Each number is 200 + 30 x the weight over its row's rms, rounded and kept within 0 to 999. Layers, rows and columns count from 0. The size before them is the row's rms in percent of the matrix's.

# layer 4 MLP up, 768x192, rms 0.263, rows 529-545, columns 96-191
090,191,226,133,239,197,229,189,235,220,206,206,217,196,192,204,197,200,254,220,218,196,212,240,128,221,201,270,176,237,215,218,201,208,265,193,175,225,197,143,213,208,228,235,226,232,190,183,186,155,207,194,204,197,200,247,209,171,191,268,162,176,227,158,186,188,188,256,196,199,209,232,145,195,189,181,197,225,165,203,193,186,208,173,204,114,229,172,172,232,214,214,231,194,232,214,253
097,201,187,210,255,205,270,181,197,214,181,255,231,189,162,232,199,218,218,151,201,149,203,189,181,211,195,210,166,198,168,238,170,177,196,199,211,197,199,215,165,176,197,201,177,156,219,249,150,165,189,218,177,235,131,171,236,182,217,118,246,193,227,171,206,170,210,184,103,204,207,218,204,197,196,185,213,237,221,242,199,174,182,198,118,215,190,264,194,226,214,169,218,164,199,183,197
109,211,189,180,206,169,213,164,276,238,202,200,234,211,232,202,194,211,215,168,243,204,150,166,207,179,173,184,211,199,179,208,204,222,252,205,141,161,164,184,230,172,158,208,197,169,184,180,172,170,207,197,265,208,179,240,192,210,157,222,171,217,223,176,126,170,204,235,216,207,200,168,218,170,213,212,194,199,211,150,183,219,177,157,192,245,243,230,231,254,161,227,193,234,166,150,176
094,215,193,174,244,204,149,162,161,196,168,237,183,224,143,208,220,179,199,210,160,196,179,178,190,177,170,207,159,274,184,201,162,121,223,191,222,199,150,210,174,187,215,155,197,219,234,169,193,201,254,176,192,218,210,190,210,199,193,224,199,198,215,176,191,276,151,170,195,200,251,233,212,182,208,178,222,189,188,145,225,231,234,216,223,167,225,191,223,192,225,206,191,198,211,238,218
100,246,172,208,224,231,212,195,202,257,202,278,230,211,155,212,210,179,179,212,200,243,215,216,269,144,149,193,189,204,149,154,267,203,190,216,209,191,200,184,196,172,150,174,237,201,164,199,191,206,196,206,219,226,143,168,230,199,211,226,207,204,230,181,201,190,213,159,200,169,162,143,262,142,180,197,212,175,202,188,172,242,270,201,198,172,167,215,194,182,209,193,213,166,227,178,156
089,192,164,192,232,154,217,221,174,201,247,231,211,154,160,229,209,202,167,201,231,169,231,146,238,231,184,231,261,187,206,209,210,171,195,193,205,156,195,210,189,168,236,271,183,237,224,248,151,191,193,165,218,295,177,183,202,244,186,202,219,138,197,207,162,153,135,167,186,208,216,229,225,227,195,209,190,144,181,180,181,180,177,150,213,211,202,219,195,232,221,180,223,177,230,165,218
094,157,202,151,204,95,202,183,192,208,166,197,226,195,217,214,207,214,193,174,161,183,238,197,199,204,227,156,225,163,179,147,198,217,201,177,182,212,159,222,161,239,167,172,161,175,213,181,180,174,229,157,236,196,186,244,208,190,190,251,280,198,196,234,173,161,200,138,202,185,158,239,183,217,225,189,236,213,215,221,175,170,224,207,226,211,244,191,195,189,176,162,195,205,158,199,142
098,160,198,213,218,134,239,157,253,192,202,239,150,205,135,213,206,205,198,174,257,219,216,177,187,172,199,213,200,211,171,218,212,165,205,203,160,197,165,224,234,145,199,114,200,196,168,208,260,210,146,184,184,194,116,187,253,190,202,227,211,152,206,214,161,224,227,200,211,167,203,195,244,209,200,190,186,253,236,189,224,228,157,236,191,196,238,214,221,236,198,170,151,227,206,180,137
095,234,206,195,213,207,244,125,219,212,181,185,167,190,149,165,138,211,214,191,273,207,250,257,159,230,212,198,135,202,172,191,183,206,216,184,219,210,180,194,174,180,175,197,181,182,286,197,234,196,254,137,173,214,202,192,276,241,221,172,258,220,229,221,171,230,216,206,219,189,189,167,247,209,181,190,265,214,259,182,225,181,180,198,169,238,173,182,193,200,181,173,175,226,208,174,159
114,180,171,224,230,247,226,224,192,183,157,262,258,143,241,204,188,182,213,163,154,143,239,205,167,193,191,165,174,193,200,161,229,208,196,223,229,183,192,212,217,184,146,256,197,219,238,172,224,202,177,220,235,128,160,187,208,227,204,182,184,220,221,171,216,260,240,202,190,206,190,189,188,269,245,215,204,255,195,215,169,234,206,180,256,178,189,193,246,208,189,186,202,168,192,218,104
090,241,172,152,160,251,225,203,204,191,189,169,215,201,149,222,199,201,214,184,188,174,179,182,193,225,212,139,206,206,187,238,209,197,192,263,216,200,159,211,153,172,200,219,191,215,249,147,227,197,145,174,236,215,201,202,183,138,181,187,227,228,217,210,202,190,194,227,184,175,252,159,187,291,223,275,207,188,207,229,188,212,197,222,211,156,230,119,149,209,197,211,225,201,221,169,195
097,201,172,205,171,137,189,226,195,195,243,191,188,210,224,237,183,177,151,248,202,177,222,209,277,203,189,211,149,250,163,221,189,215,217,222,158,223,179,142,216,158,195,257,198,221,173,197,212,224,176,178,211,181,160,198,175,197,222,243,175,203,245,184,201,168,220,204,187,209,179,206,264,230,195,199,248,165,184,196,213,176,233,216,240,187,241,203,166,168,183,189,264,213,205,222,160
096,233,186,254,224,222,234,191,167,184,216,159,219,189,202,176,276,173,168,199,178,226,265,213,199,193,202,207,238,193,169,180,129,164,219,213,171,142,205,192,215,186,192,232,197,199,274,297,120,186,218,180,195,166,204,199,168,237,197,235,248,180,173,132,173,184,211,182,150,182,203,155,183,233,149,204,208,223,183,186,183,181,260,207,175,195,194,208,250,197,210,197,189,183,236,183,275
085,189,188,102,174,235,159,186,204,208,135,240,152,219,259,168,190,172,145,193,226,234,206,160,185,201,227,192,219,281,168,197,234,165,235,162,214,230,168,178,182,213,202,189,180,206,222,172,212,194,229,202,215,178,196,186,158,199,173,195,227,185,156,223,207,157,190,201,218,183,173,213,254,150,175,220,227,181,201,224,222,244,249,200,237,197,252,209,168,206,205,154,180,214,249,224,210
084,218,143,178,187,207,211,200,212,191,191,172,168,190,149,219,144,198,226,213,240,165,164,210,193,233,164,223,156,250,202,245,164,207,187,212,200,180,197,197,163,278,205,167,203,173,200,189,159,224,209,225,254,195,211,194,179,228,183,204,190,206,220,191,112,142,169,256,172,228,206,139,206,203,153,156,227,192,264,196,239,188,263,188,232,195,179,189,222,208,184,167,271,233,221,188,225
098,250,139,216,146,174,148,182,214,236,183,199,178,180,194,218,204,181,235,238,217,200,187,238,190,192,144,162,213,187,177,145,231,245,208,180,194,205,214,214,178,178,165,210,220,194,186,232,215,200,155,213,207,197,184,142,194,242,190,181,175,221,205,170,164,226,191,215,251,243,192,194,226,199,192,218,210,198,210,155,168,147,266,186,143,256,173,219,233,206,227,196,188,208,218,185,255
092,218,174,232,202,249,232,204,164,261,178,201,229,213,146,174,150,218,228,224,220,227,177,233,139,196,146,202,202,214,135,148,219,228,215,233,215,164,168,208,214,232,232,202,195,197,186,192,254,228,201,255,170,243,197,217,216,176,202,209,188,196,218,231,197,99,168,190,223,234,213,213,190,210,235,179,248,264,170,205,195,181,209,205,208,219,201,203,150,164,255,179,178,189,136,170,161
# layer 4 MLP down (transposed), 768x192, rms 0.232, rows 529-545, columns 96-191
100,222,246,198,212,247,178,201,205,189,179,221,171,201,211,226,196,221,160,225,183,221,234,175,156,262,256,204,148,200,192,191,196,251,268,223,237,242,188,199,238,223,246,177,168,199,221,172,179,224,180,195,218,187,197,185,185,182,220,192,158,252,210,240,191,255,179,221,223,189,223,185,199,233,207,220,239,200,221,195,172,219,197,163,196,187,250,189,163,240,203,207,199,175,201,171,207
091,186,160,203,183,178,189,133,181,215,209,186,220,258,237,183,243,151,183,202,187,214,196,151,202,196,193,150,208,193,202,227,167,192,195,195,183,130,274,235,154,234,225,221,209,199,210,164,195,194,259,205,240,231,184,238,196,214,200,249,171,195,235,190,190,233,221,236,203,207,205,208,199,237,194,160,205,147,236,153,213,212,199,224,251,174,175,256,232,155,190,223,186,229,158,186,181
110,221,182,257,248,185,205,237,144,250,279,260,174,233,190,162,215,197,189,242,180,267,197,223,151,209,218,210,198,210,234,245,166,238,199,227,217,200,263,231,214,208,237,210,185,169,216,194,200,228,206,226,233,175,141,191,219,185,211,219,207,169,218,206,220,171,198,168,208,213,213,150,219,301,199,173,193,210,214,204,220,214,128,190,192,200,220,180,213,243,254,195,143,236,185,179,245
097,201,152,222,170,189,207,251,215,169,216,183,194,203,243,185,209,202,144,149,185,239,192,175,228,148,242,179,251,124,142,183,212,246,201,220,162,208,199,188,211,194,143,247,183,186,159,229,197,249,184,211,214,218,209,210,234,200,230,218,202,187,184,193,247,126,236,201,192,153,164,151,162,208,170,186,179,134,134,228,220,203,203,238,188,203,174,233,200,220,232,176,247,190,217,165,190
101,200,177,181,146,229,229,179,240,175,275,205,158,207,206,184,211,221,183,206,223,183,176,183,175,142,236,195,179,219,193,170,146,192,193,176,213,187,185,218,229,113,197,160,260,214,196,203,230,202,180,217,202,187,232,226,241,214,193,179,209,230,163,219,150,237,156,250,214,170,198,239,194,195,247,182,214,219,136,256,191,205,223,218,190,159,162,177,164,218,197,163,204,238,220,224,195
090,201,167,188,208,270,183,192,261,174,222,189,218,158,163,194,185,259,165,195,188,169,207,177,121,174,217,201,170,210,197,185,172,191,226,169,199,174,237,201,157,240,228,198,221,176,197,168,189,258,202,215,229,150,198,205,217,165,196,195,160,181,131,187,162,261,212,266,214,201,148,187,173,230,175,197,192,247,161,225,191,235,186,214,179,229,214,234,213,219,182,194,159,209,173,270,217
088,250,199,193,242,260,190,199,184,158,274,189,161,192,174,193,196,226,183,215,250,251,197,202,188,139,173,230,206,200,228,246,243,195,186,191,229,175,194,83,158,209,233,257,193,249,169,216,245,137,217,196,218,186,244,197,215,205,168,193,204,195,220,215,204,220,234,198,174,215,206,190,154,203,191,232,143,168,138,225,153,173,198,190,253,221,165,173,191,188,165,251,249,223,207,226,209
095,182,259,192,210,211,179,202,226,157,197,173,244,127,224,188,133,152,189,180,202,167,212,199,227,208,215,147,208,212,199,128,160,159,259,189,222,147,170,173,147,183,227,218,238,239,209,212,182,164,250,225,222,178,204,193,193,256,163,195,171,227,200,201,155,172,215,226,208,146,201,227,212,187,158,169,165,172,234,222,186,219,212,217,198,237,176,216,203,151,195,183,141,137,281,185,232
110,189,218,233,217,197,223,237,212,229,186,209,176,175,224,186,255,263,177,212,155,166,167,175,210,158,246,162,241,153,191,264,220,208,188,199,179,226,226,143,218,230,239,203,215,164,191,211,131,192,169,255,185,167,221,171,107,143,232,221,204,174,190,235,253,136,191,208,193,212,214,228,221,119,189,196,172,201,179,194,164,192,213,209,185,148,231,198,217,182,173,201,193,151,196,234,251
126,221,176,179,218,170,184,189,177,220,178,261,231,210,182,185,208,198,208,183,153,175,234,174,249,200,270,225,166,188,231,159,187,258,181,198,194,201,208,237,161,144,139,209,193,157,232,166,224,164,185,215,212,158,195,260,191,183,192,195,179,167,167,181,239,160,228,232,201,185,192,193,206,242,199,241,220,200,203,198,209,212,235,216,187,207,178,236,186,225,157,148,204,167,160,211,206
100,213,169,165,155,191,184,259,227,239,173,235,153,184,204,200,193,225,220,248,206,193,225,183,189,128,264,205,209,194,174,231,192,225,187,140,178,155,182,171,257,183,151,183,247,190,174,206,161,193,217,200,167,187,200,198,169,207,224,238,219,194,170,210,196,269,189,218,165,193,174,244,209,165,257,210,150,187,230,238,201,156,207,183,186,150,222,220,196,199,187,237,226,227,232,189,236
109,122,177,206,207,238,193,238,215,201,200,158,231,138,231,191,211,192,166,152,190,180,189,172,152,197,171,228,188,239,237,240,185,210,193,193,214,180,224,188,219,249,186,227,217,182,207,203,203,220,208,276,197,229,241,206,184,194,154,201,185,247,187,203,246,200,160,165,197,247,233,237,195,306,171,232,227,189,216,180,178,184,223,134,187,205,154,177,163,146,179,241,259,162,206,194,184
093,193,238,213,191,229,154,227,194,165,176,223,171,216,197,171,189,167,178,259,229,207,167,214,159,248,176,162,208,156,242,232,224,218,209,151,176,212,198,201,191,175,190,191,201,234,182,131,211,258,196,191,207,243,218,228,237,157,224,143,183,158,222,223,209,217,252,243,206,232,153,236,214,160,198,164,180,150,202,141,206,223,111,206,244,182,149,228,195,208,155,182,180,165,186,220,171
102,250,227,137,234,191,168,221,177,222,194,273,212,209,146,250,174,177,185,219,226,157,220,194,220,153,170,210,156,228,193,221,253,241,222,176,170,194,245,210,157,155,193,199,206,191,251,211,171,256,196,261,199,242,248,203,186,167,208,204,175,163,228,207,233,219,214,178,198,217,247,193,207,198,200,218,189,180,180,240,194,193,242,196,197,201,218,260,244,199,216,211,201,143,268,159,183
091,186,194,179,217,175,142,218,149,210,232,202,202,187,227,216,215,197,219,201,210,213,185,170,254,204,210,209,179,163,219,203,214,183,205,225,206,135,207,274,212,191,176,184,190,167,233,168,177,196,259,164,205,218,219,209,208,163,254,245,196,157,198,192,191,181,204,202,219,206,215,151,192,195,176,121,193,222,196,146,136,204,216,215,229,164,245,252,131,158,237,222,188,245,177,214,222
106,207,278,205,214,201,192,260,150,168,190,200,202,192,199,212,222,232,186,184,213,201,165,208,229,186,201,238,217,194,176,211,164,203,203,161,152,186,188,165,213,178,212,283,198,177,173,151,206,189,239,203,150,200,191,192,196,163,223,189,167,182,181,181,170,229,169,197,251,202,208,246,275,164,194,230,224,241,207,142,206,199,166,223,204,209,214,243,209,247,236,202,197,207,190,128,212
086,189,211,169,199,190,203,218,247,184,185,123,188,171,245,213,231,181,239,199,133,185,259,230,184,203,204,181,171,222,246,236,219,191,213,197,189,253,204,200,232,150,217,216,170,211,217,191,158,232,232,131,198,166,182,190,221,166,216,223,226,170,172,185,216,289,179,204,229,175,210,173,178,182,169,223,176,145,218,202,173,230,161,148,225,249,239,161,238,183,143,227,224,233,229,209,227